config.toml
positions = "rope"
rope_fraction = 1.0
qk_norm = false
final_lr_fraction = 0.05
max_steps = 12598
dataset = "wikipedia_en"
Each number is 128 + 24 x the weight over its row's rms, rounded and kept within 0 to 255. Layers, rows and columns count from 0. Numbers have three digits each. The size before them is the row's rms in percent of the matrix's.

# gate: layer 3 MLP gate, 640x224, rms 0.0472, rows 273-293, columns 0-223
# up: layer 3 MLP up, 640x224, rms 0.0468, rows 273-293, columns 0-223
# down: layer 3 MLP down (transposed), 640x224, rms 0.041, rows 273-292, columns 0-223
gate273 082:174155117151104163170114128171160109122129103120154115156137146116094130114132155094079125165142135119148112144125129143121144141162084127149103091154119113125175142120048149147161129125132130122145117148136110185116115129144137129136140117107078159128095124131121142139109152167109129125141146145124128105121142159121121116155120149117154137102096180128101152117137111152151124143122111107124123126127114092148139148119118169143132130135169078131151118177097135147130156085143133134139095113160184146146101104175122141113107133120114092132123131102152114092162118158148130076107133185073101107144085065121149147161097137111140138127127146106113124104164151102113142071113
up273 087:125113139151117127159128121144134140121130141150176130109123159120105163130121156129100120129153115141127136121122132146154140121131141141130125144132112112126161133140113165122183117135155133134133134133109124134120139155176181147121144226135124145172114126083125114110120102142085146181103129122118119143134094104082115082112145138113138118085124178115122125204129146153176139189140084135149121150165137121151104125142117135158129142125083162069108118156186111136126152115127117129144089133102180108126122134118133143137101124114112111098112115103131127173170080128098130161094142185153125108121128131152165204100130110117121128112121106129118139149139145128106114117116
down273 082:168146173100136151129137112127103058134140108149134144100143125086084114111142126128062161165149191119118126131082188144129113151136134122102080148151103116150118124127162172133103116130142133160135124142111123080196089085163141167129113104127095138141152093096139129145155089120133128122140134122096119119148125110107131137116114118102110108147124131070142121145114135174121149126124079094156158147097133151148116100137110094160095117125120158146096132145129113107114094131092133149087133119088135102159145123086123088103114140162141103089129134118139117137120125094137147137131104160136103151117125162133105118140118168137126109093111123145173100119095107150155104110135
gate274 083:154129121078117118105136137121088110123138153112139175157124107120194084150129132136126126140140152131100153126154127125122097120103120170138179136132145082138101121179128100121120085155159118147122114147166117154097141079124150169123143117165132112111125142124160097132159138142154131137106068101120115095104091153171136131105133148137137042148091164134111133137113111120126141139139095146124138173135131139137177139143163148130146098122132202143134130128141145142157132123138066168136166095135145152140118131106159113136145155190128105133124132122118085107159129147083137097111135131140149114139076123116124165126131134115138142159125127147138117152150084145148132096115
up274 083:163116165160147098068109129106092104134136091126173167106150128162117152148117089110137119100143131138163154151136125119118154139100122118130118154145077123134150124085077103164115134129123093119097120158133142109146131132093131110121106180115128172129117125124100140130081103128104125125102089107128088123121129123182121105147130088147124113121190126124112111136123146133092112125183132159091136185135146118116177134164106115107183117104140141104147132105098109123104109121112142142140141163122098128143166117143160094140151120121134116170155097107121126128124107135161137131072125131140128122103152089105152197151135137142118110058128098149152116116148166113124127137107
down274 074:147113114097120108142119126122162142099138137123158110154118126108132135121133131146175083111142117094105106096165161153130115132108129083116157144162134121098136126122098147159104145194150151156129091122092127126134124089152105125130151152153188120094138139139130137126121148113134150129126125152113077138148125136152125134156104138101168134077112118136150198115129146150098147139097140126117153181108128141075122069126145103141173143129117159134153129165165103127097145158142117149107122098165101153117106079087080175135153160116099150104106127121152138137126107148110090118138131113137146122095156079126149167113146120167128121147114148145123083154097139103158082117142
gate275 109:108141099108117131125126119176090147101120169178114143093154120108176135113120145124147101090118120138120134119146112103141126150132104129135112137104127122123113144216116082116140126131149114120166122093063163141131142130101155089132135144099140100146135131119135158099131120148137081130173148181135131141120099091134123143161121102127160063161136100079125137161152110128133159144089129112101126146128121133133040133139161080150076126125104148165103157091102127126124144128152118111102118101148084153127135138120121090114115129119104117140131118145145128106152074159150146138090141135114112098122102136144123125151124143119124154129123149184116108153084151113154127153133
up275 114:124138086109142149143137099124154145113144106143136122166143147084072170096101074149116133117135130120124126131100141114147148110129102141128105133098120083157142144147073130164107126113112129137110094133143124117108135167131104127107146099153112145140146141176147135126120127096162129179103138081128156131126128149146151149104125161151139136130114144149132116116141097122122133093076079145076140135104079093153122122120117182139174150120108129129146143128113149118115151111156157112139133178153149140142081158167114097118140188134127070127102134122112057130147131128174120131133130160151167138148115166117109108150093166139135110134109098124160136113099175097126104121092
down275 109:143124145092100112153122166127128085124177151122155124096106171111121099099152105164129181145153134108147121103103135124133168146140139122121165114122092145148138112112150104116159123129135159096164102114090164070112098125162108105129099168082108119133150074090110113099149119141143132141156121152183137119106103173177131110118111122129141129079117163132164155150115111164103098138139081128114154131144137158135162143141101172119132102169102127119115115133142131135100134108131140132143140132126116194138094100121129112130105102136154116167147090123161181119106143142100128121158150132141117123144136141111162099155101141123141175151134142119064085125127143128157111107125
gate276 102:124148158106117153131132126153093140151085136127109092113111107078112143134110141116164132117134143162125120136087119116124185116117144152136143156105071119171113114124144119136105133137106155128144118129134101098108140153114108081128143138128152121124097125156128092126099101107063124101171118153119136119186186084089097113112124122133129079143136087125145113110113100159144101132108164169160110115132151152115145132115096140130164112073072101155183129131121122157104131114125124148144153145129136171125139135106109146148093121140137116118108087133131124163122122117131106116136126128086133085075156128143118139133161163123134100170112157101081103152116099143083101121081
up276 100:131138149128136123165122107111144123109102094094092126138145140167119143129093128097114125164148134124143116122160120135139158110188122138143082145146136145095150148161124124161160113111103087113155154126152130142126145121122123108169082094120118086117144133080128175113170107132152139152116130091114159114141099110099138120116120124151111168140096097153131127142152147117111128123118117105135138094121157123136091146149144099145100145134101153095145113119096132099145130122141161131108090177061095047118118136115151121109119124174119163147134145112120167146129090153136142102158140183170112094104127103164124183169096130109139114100127140127149179104130155148145177151126
down276 106:096125109107096116099136158118154120111153096135159141132155120174132097109133143142166116109114139152147127108159089110126129131144123165129140163112118124146137104112132126125132099093100147126147148097139172124115106173104150127109122119146135154156075142153151087136112122115090144152141151132132144110137134150157159125099136135130118144073109124133049156111102115124141153131203131144136069119058168130138137151086131122123119117057131130133145119111179158152130157161128142117151115118124081172106110100147146147128159149121068115113109148114117097130086118168147147118132120088114145124137171120138154102131167087102101169151111117131120110147151118138124111108116
gate277 126:167134106160101127128112096114118143117115099158121126136151124115143098145153123113135109142140124104125143135141155099092152109109155114115105084149115109097121126131116111134135183124132083159148136135149171131110122089135101092106108148122103096136152155153080085098099113128093132112107141144156142120135136132155136116111164135141169138137110129170120118101145140110148151120115096078139138135146159087100111130134146188147126131123114149097126114108131103121187125083160141120133113127104162117111101087153100066039105122114098105128135149113153106131125146157144143142118118138077089176172155095153132120076119132115165132121114163130179121153118144141109150124084
up277 125:164105120157129132135138130089119116100113087165149097155132119125129136188155166116140067119131161159105109115162178102150145087104141109149134113104122139120133138142120107111126163082114102149136104144152160127136136091127143088124138135130144106100150142117070141169154133080118153097092141173154128095159136103136159136104135165096130140163135122132096150124160134093144144118117099112135129107181168119117132180131143145133149154116107145124136084160115105088143101115121134145126102142114154103129125058127115118092085139112104110136148167093138097159103146143148158135112139131102120152185157113099138133123111157142105112133173173110137153139113133165113140121115
down277 157:138168105166069137181142083115095137088122104173146126096126117126117111119131134164115105164160129134095150124109158103118115114147113047100090135135111121091095130134109080132123136140109112144119111157154146115095096112111134161093123114105104124095123151110142088089134134145109099153102119115153142151149105112164127162113140165141122148136113148114138137162154160138103117163155144101112136124155143114049072128116103198112168137116128138108103097127122140109149119107130125117134115152144148128118108081119115103098122150143100071165145155119173112149135110167157110109116127148133120171109117135140144106095103130137145148148135151158131129110093100136139128107137
gate278 085:122130172160165126141127150147147117129100121114130124131139127114090094122133120113130128101143119140173110134164133135123127121115090144113211092130088142134160129119137150110120082105116125152103118080156121113124121140128133107141164120129134086128122111098150147119209134137102103125120131148117148152084145105096100164113113123119101137132111110136085126099128119082183095118115142114140130115125159132130147136125092145124138161146139148165150107141129147135111107138072121142145124093139111087086131118085124125130124226196138140163168130122118143139150106115150148162122111080126147151138116101143095088090122172094128118105143137120134120150156082117101114143152
up278 086:162129107154115111140125145127140132132115159125097104141140140130143128130138169145173124097124146128131119139148115116128124107145147090116147124098088129113127123129100083122154146111132112142191133133130080103128136168124143091108156134190171110139117117098178144110122107149119123150138150142141103084139148152124102152136163129131109185090134139141127135173136169094109168096121141142097130116110094134124140107093113082115111128117084145131163100160131131082149134123137145136134107116115125167146156149110136111131119130159110173165086124112131136193118152123135138142120075110080133125158192073096171189138148110144136158089138130083110140153152142148128120114106
down278 077:174128132129136134124137152094141117134140166147126137161149132131108095103128136140075161104129114156167146151132125130141132112144147187146171155153089112161134080102121129138142146147125129154129160103110133123154127113101138086162140118137185099107124174137154103122148157111083179124128167133157129139130170119116150150125135103088109130141128122146123144142109125134122091098090129144107145137144175143171086104127147177127123154155142124115151158167147162101107159163125151133118153090098112155137126128130145137151102156139073111120139102170173115187103115121131135145079135111117139159112145112117106170156109114120138185115130142157119125060134156113129167132128
gate279 122:129130147130088149131148120149153101114192075118155159143143108165168165076141135124102113127124082086131152136122145150150119128138095108134129145109121136098117101139112163113115113113129078085136136117125167093097175108114164112153147137147098128101115141078122123126134099139116157120120110133126161150145109080137116137114103125144170142131129135148105115146115126119135117152142078137137108118117155127147154128126126125141074140136114157110145152050087127131140102129135131125110116143143103142122179148098192087151110114078121110115135156137101221127143107140058125105116136133144127135106130127121102132068131151114122116119121094142135137118160110103149135137111
up279 138:103127127131115180123087104134145137136135124159101148156087100168128100115117144095144115123146118098136139147110110122160082151101095110124122117148119152120143113153135191075110115141082108105144143153169137105112131126130181145115135130155151096092135138166115154122151134123125151147108172126089114111176090148149121089106141153130140168101111158106151124163119136196147116140090141156098099112113134155159125136073092188124127152132131144159135135117150138118106109111153176148092099112091086125135093130134111142125092106167142141139098123133097133138073130120123145102116148126128135123144138122110097149129151122128136093195127139122124087124094098161125118148100
down279 143:130114130151134182161067134092120142116113131146113145133110116162160115144087164129163139127130118117130126125112130123103141147175156154132161105130138152080143116145130093088097093118152112096155149105137124147099101127098135123119110114154143125103126137145118155134127157119126150137125122134112151118148147146115114103085130128144116152115148121132162112108107131174158106128095185175140105121061160131098117142095103130116148144096094124127128153188188137113109178136123151173105088114134083125113104132145110134121092100138193127141082151119078096111136102130129152149139100140124163128135108130097128145128167097097132156137126155125117113152129073112129114159180
gate280 076:111108112137152161080129110140105147147135121122113144168129129119138124112134095102135121170097143133152157102091135132126132122177141157128121152160112118117142122118128121159138114141109176110151098097139171157141142111092145080153115140100131171123137127113141141124161097161130167153133166145141132118140102126119172184170119161126111115131147138102172118121124178105065111133130070120107122180137154142118087125081158112134130127102103107125120117114146117124156128158138144142070155108155097071117119115075109139130124146156137155132139088123146170159112114119093126110146130161157120136163158065089178127112160166109118109138129126124160133141115106122140149096148
up280 075:111136132113127106069124120188171140128074145136166105080134121116153127107127142124134115142110146114114140158183132119130121137056114112137140108120108144139102112117112160115134175109139171121154113150134103154124119111116129106123144153160116109111109140128131116142108126139117159139114132155134080116141133168159133065105101133139141081160116134131196129121124163125174106118131111137096128090168134149152133129160150156130127117127140205122134114086081123130094178123107119115123102132133096129115154095119152114143107163131103116140106152160143155101078162134159145119145122072102117159088155121093132094108086136124125131146129115181124097119131112135105132154122
down280 068:139118125170125166119090105141108097116125133160104133166144124119127083161160148169160148093142153182119160113166150142147174109185137158147134171118129130134130105071103138111123101128161117129167121165171115154107121121082096106123093089127156099086165127121123130130134170133157092128093163179129137093105168090122145169145081143128120147134135089135105109135112156094141102120158168165088113115112082117134120131118108108133166122109144115147118118161103123153124115128115150126123142134118120105125101148132105102113133080111158123139142136121172109132157107133097107138130115105133088162128103156118145111134146080148176115123140141089121146122133142177119131122128
gate281 075:162122126120148088177131148142060138129130102100104167133137146142140156151145111126142126149143112122113118102171116154121143105137116127132105124123147128175143125121126133114097104194140170135148173145150142094152120114128122097129151077106097107152163128163120123123117088119096127153075126114118141157147135115169142079131152122116123143176163078129130124057111121105177106124154116128138120122168099131135148121131108104115112136103111061111121132131163137086132120110134139127154114076126142110111130087065113158124134142147114176134137128151129121153125098166126108115127159126132137128107122091145159164143145064155124117150133130170145126123127177112157127149107
up281 079:173106106182136122148131147082172128133102155092114136119124126121185083136149138178116145082105125119089127117131137129120155121162128148130122136118160186160161129107116142167148092111112113127112173128098114128111135142152126104125172135125108147093123126147177141125092119132091112104178147145123106095131172151107121136131121113126111156177130118118126123088128134082176115140126142143152123112106117124130117109123130120138160118139123100106047115167150116143145115189155163133094122115077104176118140132121140130132111097154126134079129082143131149134099141134133128141134137129115124110135109051106173119081126088133125138117136135118101135136106129122143160132169
down281 063:079136119140147077155110114141116149168140171151152140124133147095160083146144112134138109115167122145099127159168105134122103139157177166180143118138163119087105148189141158140143126144156094081152127119043145122145107097137132155174134156127135141173119130127162148132153096117108133126141143131147152099134095148134115137153087109099128142109118132151132150163137111118115161130110133125140111141154143129116113146136136093157142099108111153091122146136117108124123092086140128126174132129125155141110122100096142157086125121122167169104126100163102143114119161140084120141144115099098161133122119114093117134111182146134135141164145130159105131165180115147135166155157
gate282 099:114141133141124129144119147143155128124195160153123150166122144091104178136102140134148128146126148120162106121105127124125154119083146149123106141164166145151114134118089127158120125108105192142104120134096150112128122155086152119135092096099086125109095118114140116133164141121158183117119129088114161130142119163123115105167093106131107095102132149129152130105134115132120100189099067110135122155129113129139121126138168134128113112120148103109083160177101137151120116136120112118127156112123092094098118158111117102129145142090100142127117142152131112050121084133125155073130144127070128131109094179110091106137130169195123102126130135116140129118126114127155139099122
up282 094:146134132121128098145149129103131117105123136142135112147118127118099156146112116138177116124117116088190142158110125122149096132161168132116137113109156112131122111146100070200127109136157095106176128148107096111117140149130106110140160168145116136129131140119124136124133122116103094115101162101128118138146132124069166151068133137147116152110127187118131116146133130118170167168091073139120134183134128110152118121140165177129093122102142116129157117143108127129139126102158105132076150103108130160111141117146150145140142126153105150131151133111109130227119152143112103105156139096159137092138134166110097087102108115117122136106110131070151103125136124153130157144103
down282 087:165121064135156144141110159137120185114160135158129139183151119142136120143105091104080163105129145079133118123157095112127133141130097123154134122126117123153174131142150171111114122153095140135121162175115139146142128105118131143120119111102113089129141122073153100153129200130112195126106116131111102117136155135103128119154100120138166093112126179092118122128140115137146113100120146142155123142114128163129131134138135138106143166145106199153090131138140157098135084115106113105112158129172098170138140159125098095119131138081115149132127147154133153135127182173156131135154135123133112117140154096098111137116139118159159165095131097136118152100136086133145098102130
gate283 095:098139131159117102130125128098107110124118133133132075105139124123158135117102174138158121172141178135152098188135148140124118120136147125121119116121131166131148136159142129118151113120109103161145027130133157160118134132115145168109083142139107116106113134148097112128094120174128172096124188075134112121104173088156139125137121125152103153147119124127113131150127108194141158134135116147155128125133133152145134166120099153113175126171160130128171139086147136148117150129121124131085180147150137163106110152108142159118129116166098112158101120105151132119131119136164118104134144094140160094097068169149143118146092145104122131107115112102141123148112146140124145147161
up283 099:172124095146145125132131127121134109129143138130116186119120119183090168119114141124136132132112135126112118128130119122128164134083153147127139113111108138169137114091128136140184112086126164122143122094120144123150132137152147152115133173109136171112101137126136124161148169085143129125164130125108150071137155143154112171150127131113133066088138065153126130126115142123166157129161130136154114153154101151165126132092179080125077104109138159142153129126138105144133154158151136105130130123114134105155140135084097132124144131134142123099078103135151116112137160139178122153146183109149113186094136148116187149109121115127135129083120111149135137110099127161106136112063
down283 090:159151126180125156161134164112119123120128128161132120148160105181145125179137132097087132132142101123146069056161127142147119133111081137108127119088167141145128122138134129153122110148156153122125089147155085126157115089138176166098103123124110140081121132138134132150120100154162143082105104086137156104119123083151121124116116125161079134106159078130113125137177146169155114132095148103152129138167123122093128124122085147117131126107110104139140147160136106121089090129140145145133133153155144148115112108092133124130143150131121112115113117149111136138147116137108171150101106131163157090115151162088111169161113105158126161172087139158136131108130112166136110151125
gate284 078:122127114100156107118131135061133115125112123126142136047118116154128074158134140123095131127127166122113129141116121106140123136126161104122098122087085145098209120157146146115111122151136143140152135136121135108128129147116140146113140129134146127147177121126115167115183155093106152132154182147117181143149158141115136120146113097125121125168115162125136131116139129156172155132157133122194139124118135132136173129180120180112096127137079145152141107123120146151137129116103152104123145132161118156127125158141132118135118120104118119155139101118129120120142109115095135109128160115100098118110162136118148103040133125082123113176124119178083125107177124116114145085154
up284 088:127126106135142132101134124121116125131120128117107096156144132128035205142139112154122125135136122133144100098123128127148093131071136166126093145148145070105096123106141122128156124116131157125095093147099129141142134150097118116117092065112117117156124128139111090128114124128168082111134138154123144080132132157076099078135148168127121109131125049137144122121121099151150156154087121135068127090126170129114149153144142056144107157116104137160122137141113134136125151118105114152128139109133142102107124120116121136126129151169132116112109147132124130139148191124113110147093145186160124113148098169114116077122124111104123107172124139141129125150141112129124143134125
down284 069:155155106138140134142145130135111177119169092158097142133110151141156131154097105115127120109122099114110151087118171112131181107173112121130151114134133130101108198135131159110103122118075114110119123151173151129140140116108130170125195166167122129128154104155110105123130137141141169114148186148123120134137148114094148144136097118176124101124134143150134116133170142118135096152122151168129108113117112107071161118122149110078140093156103137078138144119148119129122136139144163148116111086131115137100156139152144082090125129163097169107130138169120104135137140180131133147159114157129099120166164155150097092128126131121170145117138118138138149135132092103131091170103
gate285 110:141122175153098083104142155122132123102096089145121096095102114192105126127126163149127125085111104105170155185081115104094136126078139147135108097157106158113155111066134149109165142130112114117129090124144105159140129133087111126131110105130136109102095149131132141146138134106132140120103108160130124087130119132154110150115116087136156123175104148110128121062100145107104137100109124125129141131151100130109094144091130164094145125115153140143158112145085098090145130153132099143130129175094121134154130145098117152148138122142121098146095158120121110114124117117061127121127113126158123132117133105144156087150142079090133142188130105106058123141131127118121126127136
up285 102:164110106147106119117129169124146127130078091120135105129132116190172125169119132138119148124120135098145125111098123137149160155131105168112104132160112150129129107126171109117091114168116131116114083118112135120122138134151108097141183165153142106085096114144208133104147104117107121153127109122130101168091152160101107149110129112160137110115135168100158123058103110132130121154134170137143129121115113144142127157117140136148090143149097153127135091160113136141121129132088118119093142143119091099152110130122115190130103085134121096163151127135131116095140142100161173141139137112167142081110148154130165118130150100094151132130104096148108147140144183159171112113143
down285 113:181149172154102098137151144099115120119156107107148151141098148197119125156118133134135145185126118130135123160149166121132114147136116115141117144115108136117125111116140111140101145165130147115111111129106159106158089111118127093115141122106145111095126141127150137105113049120074130137123124139102127144095153092130137110163141122157125117155117095090156103093132128118108137123126135086128138157154105153157127123151134093133153145144148130178138137106121157120123146118094119146143164166111108144160113104123096125168094140149194095187187139132095147085103126106075115123142142169092124137140124149129150101101114113132131132151097138126163104143115184171156094098143
gate286 092:188118161123150170155119137188109123156096148157102131143119119151104139110132173153163136129139150111151145173146134129125113129197093154127137158094142119125125120136155123128123091124138179121146118152145127113152130091137135142131150111179107077105135125099128111114140142158072163140088178118137129137115110147135163116136150194118125128131156156119146134099115161108092162131115150160151124135090109122123164103123053121119118138124111134143136135142172131110125152151148125135108164147141113105117103150150129129135112177150135111119120100178103166171169121105129143126180107104122140129135107184077096120123102139168123152105130124149127118129098138137131103140157
up286 089:091138179118134117148142136080130117119158108114117167067135133146106156133133144104166131176126146124089123114110120118124187117139150128120091121137115167138155108198096152105109159124083111136134162125134124128140106100129148149140077102113075121137143135132103131133152117149074100121147091112116096065111063126126120158113124133114153145161168134133126123150143186134144156118160159148158146185083111130133092133142149119129137151125098114152122118142124139153126138126131124142130115122060137135108102149081119124109118128140155114132116168126114103090129086101091132119128172151132159137089097140117128174163114115125116143113124113135155082140154118119107125137130
down286 081:070143146156112139109146107129159161141098142179138155107159097086121113122132106151164121116138136135079157137107079121111168104130136135131136169126128111153107131080098141133103107164086140097107106161089139094118140131150124152124139161141130078166124150126111078118145077105073124096087131084150129097109145132103150115129131113080137129163085131185128137145093118178153125109142103100147163168135139112131131159115131177161097110126125110108133124139131154091103140137128089134105130157164113116130157118142163101105167127123130101130133127155126157124147159074172132110117150111126149107133095141132141133143176124118147143094117090142114136141150128135142139156127
gate287 131:091148108134108162092125158125138094140109158122127133100116157086140107137102151095130124124130111093141137152100142137135080079128156102134103119117073136142121117159135097177116125128125154123140158169137130121106154158130117133121113126135145165072102139113155132110142127137105091127107159150112153118117122160110118148105148108141160110088152142143106101136112112130124159126113139160167121131120136105096117135142103141152112119148183102142168126124140123125109180105086124115152173133158120102146047203142122137116151111103138126131112115146069094112102114155091180131106130139098095120111109169146135165092149075105150139144106154124157125132171149114109099113129
up287 135:131140152166137128149130122128130121123127168145117122119165154121118147127123147105106138127157161103146163110158098115150134129150112121129146115100145080126104117119168106147133142102104133131125147127123160143130131111107122133138131101064153044114130154151178107104121159105111091135143136153144090162090147154100125142119160088102140114112139132160116140135106164168147117107123131122074139100093142128124141113121178116137143095131097150157123188139167125098129149144155085142148085129162134104088065136115114112086164138120144097117139103117138057117169150145119140172160103115150137156149144110164116133136142134155130134169105171155165162125119149151148141151114
down287 145:180127196120098152127121156140161222114160178129112125116136136137091128135093101149116118151104141126117083157094098153136125145116091091141150116101150103116137149131116115101117137130110111108123083105101111162141165104129124122111113121115119155133149118126157142124082147143140160109120154122148111119113125106162130136072128137081143144097132141147167105172145116121138109105147104089111153147116110133164158099123164121119132105112108125131163105117140135133173107127091139141133133127103124137132164072141117104088114115040136135075150130133179122114109133118174145118160119147128162105148127114095129136172104138110119140143116117137132178132124153161108123140122
gate288 106:079144155120112111120155177117125110141161127140133122099112119123154134137118125138103131160165115133148103118079109069148141080149152131141129139126102127124144118121113131082129121130120160098110120118140189134105182186104132127152168102151126153092152135088166108131105138138121147121118139127117144120126115143140127125161146126153132096118151127132118111104113111122135105142091159169150117112149137105171164103136113104104109132137145147148158114131109132142086121067148117166109164092106133129153133077116130083146085130113137141085116172127137132129083142118113175139161171124140152095134094151089165146115079162145124101130102078097148142114113151161124142065139
up288 114:101149131110123117108140138134113122152145169126120125128159129128146108131143111160125138138107126157108103142124119106172144125120141146131149181157128121174111153065117096120075164123183139137107082125127128121080101137091102124113126173148145130115123179130092135131149140114145145156140126136093150103085136142108114091110137171100166120128136095135088137126085122135138120147125153128106151158136150105153192119131098157135106129157162100097160084132128151158129156116127114129165122162104145146129156107128134108132080136108139158082159162094140131156105165178137157154138166113085109171167104119136127110155084172150112132111102092096113145143123142113095143131151
down288 134:090183141160064159132135091122110104152146113131117161121187165083116158113132140135096152130122133170125105183074123109145121084121119131100110136149134083144093149110154110097115139134155137095105098108151143139094094139102129163160161157132130136098130163115141121099103114101041115144116155134090124152085133124123132148126126131108154095162167113128156129113070132110122110122145121144113160127132104092118151141112111119130118158115142108111169124121105166124112163109147140130156121136138133123143086103131156100143104134126153146102122144143149108138075138133094112127128154163124132147149066097112135154124111156112117077115116160128135129159118140131112158111114
gate289 100:155115121124140076144158138105102145125152086152150176110140121131142118144108091116122128120120144111096140095090144112139138088166155134128144137124141085150135159127115140123104087139165138111140124128170117146139106102140125109121147137113139105140095122130115134159098079111128139090133159162171158117141099118129141111129191102137100167149120109103129124161107167105134153076119098168110133156117131133160176119085184070137128129131114084113150128135121114145108103139126147134110145137134113160128097113092120124114098153163089111097136141144134096136122126123085156108072164168148131143162141127133123130109078101073101101118173137108168126130081159125135135089120
up289 108:140142128134123101161142157149084148097159100154135157108113104131165117097130100115131140139098127089124142119081122132142129106079160129145113108139155112085146152139144146134113099123152140137120134191156111111135135117128143118117148124101155155127074133128097114147098110149156147098107159160150171146077105141126143132109193134111143182118128124109121132140119146081127152111145129141123130136093091127135137122094157085140164137116100138122117179126089119103143123109170133126159117151132117138146108137105140107094108134167128105116141162162113091109110093127110157127056097170157129149144109118115088195108082129127122108097132120144134132149105149179156118103176
down289 111:135164127105086111152145119112086105086131111157138154139102087093159157097142118116119103131156141101112117154126124098121151130135148156135132149119095126120117172145110111103132113171139143116124175159141159124149107145104112118125139125103151114122133156104129139160124119136105101176111152138158043112103141157116134108118163126107116153107123104129227138134096146129170136140131110140151125098087118128109120090131145137111135145114136138116143159104117147124135131126179092116139147147131127120166136106127102126123149135113197100088189208172132120107125139140152150141103156129126163155108115084151147148104072104130121151122129128127116149129149118148137168131139
gate290 080:147112124152147120183111108102108134122065086111095160143115144132194124157127162186119129132135135109111124112100127131132133133127118143127128141141112138152186134121174121122154110107149116136147130168134133091142131097105149107136104091097156160105160105132113121130127101133163141135172095118119120159120156124205162126110103152128131154188145140121121131124118102144132124134145166125130126192085136109129103127105157113108115177094127130103080118151118154136142133143120144116118134095162133130159132131177109110136098146179122140130095149120141133150157160139171124154141150123106114154111111087170168162147120116144126143139114130172081112084101169104158140108127
up290 093:134129155058109109127135134158105127126117091162128101141132132137182064119137116115127141091103131127117137091156132128127142126114137097122111137124122125118110140141128125110116108115129112125100144155125114125148129091149086135146123071146149158107128119145087102130092133152207141114127136101124175154144112115107102138081120175126141196129157111138092129198128098129103084108137114115148135137114126115125128129150114134126134118161051084150120097125158132169138110135139120131079116130104124148103120138091113151124137163104136102105164148135135109155137107138080132129153087142168121127128166102149100120123119161204129133111125123129149131122180124102134158106146
down290 070:110115162134087146145090092089117110115120110178154150173115091088157117128118151141079130124171121187103149118149086088106162103175109120127104136121102139154126171128188146106149142156099078127140109139116140099124137116151089129122140102126157101137106128104148152122090109106152092136154118115101105129097144110084131120130155129136143133184140141129108117106131105125096142113107147096089137110136128143137166174087107145126156127137160120174110095104133099107130172175137127151129082126139099140136141156131159158112166126137124164110150119103071124156130111123138142130128107109117081077131114122128113115126115121134137140099146097165104134118120086097105129135133
gate291 123:138129142144161157098131164139164114171125122116192114121130153149087137131119153154170145130135164095128120111129078122129169148136112148146140108129145123141137119133137099145104150137073077156130116120118119143168158162156126112144125159090140140129105128119135116125110139197140139093120119085133122157101117140154128153185144135171113105149132145176128141106122149085151163186154130129111085190125148119121148120165157111123107180143146102138153135100083145114155143115130139133171141095153188153122104154121129120117164139108158157147108107133130158123141114124153116180114133156124131104175155111139116132146143128131124174128136128100167132114116136120115156144178
up291 119:099094119118131110119136103094118128112132127161159171142141079102144112115093127143085137109136119116136129126093146140135093120136134123101085124097171112121113123137079134136168119119131115121122129113146126122123116149168090119126139144113113171131154087115104105105111074098142103096145109115135103121129101140133102108093128136131148118124086124156065142111098167136134163102099123130126137094125076112154108103128117103136125157120054078126103131102135180158107107131116071073159126181134157130141148159093130108168097129159095134137121118138139138151119122121127138153110157153144100107154103168149149138091153122114130161133080055118111126118141138116138083117131
down291 142:114130151148147172159088088105094131123086085127146097122143108109133172155176145104138127082163122118112101107117146111116148089165121144101139128098112145168130107148131096165089116126170103139106168100149141114130096188132115106152100172105126139139071089109113082131120119119153138077118087126136115136119120081136116128144123132163131121110126127153053137140114091133129112138129102145100121109137107142104172099158072096121132131129173114132158123099105162119142119087132140107142144141119101133122134139104142125129132147126096132102098122156117109080130081162122133120103162151159114109173122156154130132118162116106105097158135119101149127097106127126125148156130
gate292 108:146146126114102118114142115151135144098117169115170123152109149138148125186088169168086140133135161120161110121156106129156123138114142147113134152084105099148138128126134129162199119123166096118176179093109112108139146123108129183114126129140152107094127119135154130097099120110141126139134074076149136153107105152173161139156135167137114121111145111162172163126156110086130145149137113133106110151083126108140137112160127154163120100135099091127094155165109143130125117165115077116076174086153155111150142133093145104144113111118102129133120114137164123141135135092137146156152117165166147148136115098141173163160134119140129124139136142136139156104116133134123159156138
up292 106:097131115094085103126133126100151109147093146105141151160105105143126188120148156154115154137125156126185141123129159166147092097089104129098157107100124099153138123120096165157143118163095115153119122116112123122103139153137145113108144150109114107113143133144139072110119129139105112122142145128112151099057142118163088103086123112145097092089096130081114106106101138125155107143130153137127103125145110165150114133163115071099128111130126138122152106140133177182118155174121104108124115126135159174127133095133095129141130121179135166131132142105139124093140083122092127131141099108116091092155158163125151169116123108114116134165089117108121097157128152140111160125156
down292 126:121081128139156140094141119128093121101137153166139117108132102108110127056119120101152144083114087151098111090133135121135138105132141138082138128103135117130134147138135086126118140122084080179111158100138139098138146142145134113137090126098123140189122154132076109119121150172129136101122173122129122168169115096156134167151090121118118170085114189145071088150121144120129128102170130156139124111110181110132148135131115128100123134122154114130142131113131075122153171144119151089163147112151139150099125147117162124095131145136071145121165128126134108135135135138141135101115141121112107129121168042170137123102141132129112148147131126137117151145140145143090121117136
gate293 089:100132210138128145137122110163050135125160107140152191141135130123157112082139156108155117128125124109090153105137118136135061142115112144124124143104101101081146139132107123133126137119165137138113149108168133136125149104121117101135122151140143093116147125152148149131125169107184089126075134117154148191124154140144111136168164150137125121109169110112126133121102113117090116102155096116117128127114141128146102134114156136130148140126050131132144125104166148147154133122142107141148106163135176129145120144137119125134149170114163094116152108115155116142148113140168112168142157149165082126141122116093090138178129118146126121157104130143160127103077124133127127090143
up293 094:103146155123119111171123123121086146140152154116146128100140140088105143145120089120134133108107143139127129163096126154113089119154154116125077108158110089139135128131100152145184110147116106131098113113122114043117138121105142124137136118080133104154124108153058106143073113158096165129148105118120163148144158100186165102088148146113132079160123126146139123114109109156110138108090071119095124167138146121121146129118125150132154128185152162156161161082176117135162125154125111128127130142138152135116154118113134103140103125122145096136143115124123122139159154147133123117158098087092125130097129114139130145099098172119114111153119169129123130120162077119129143163127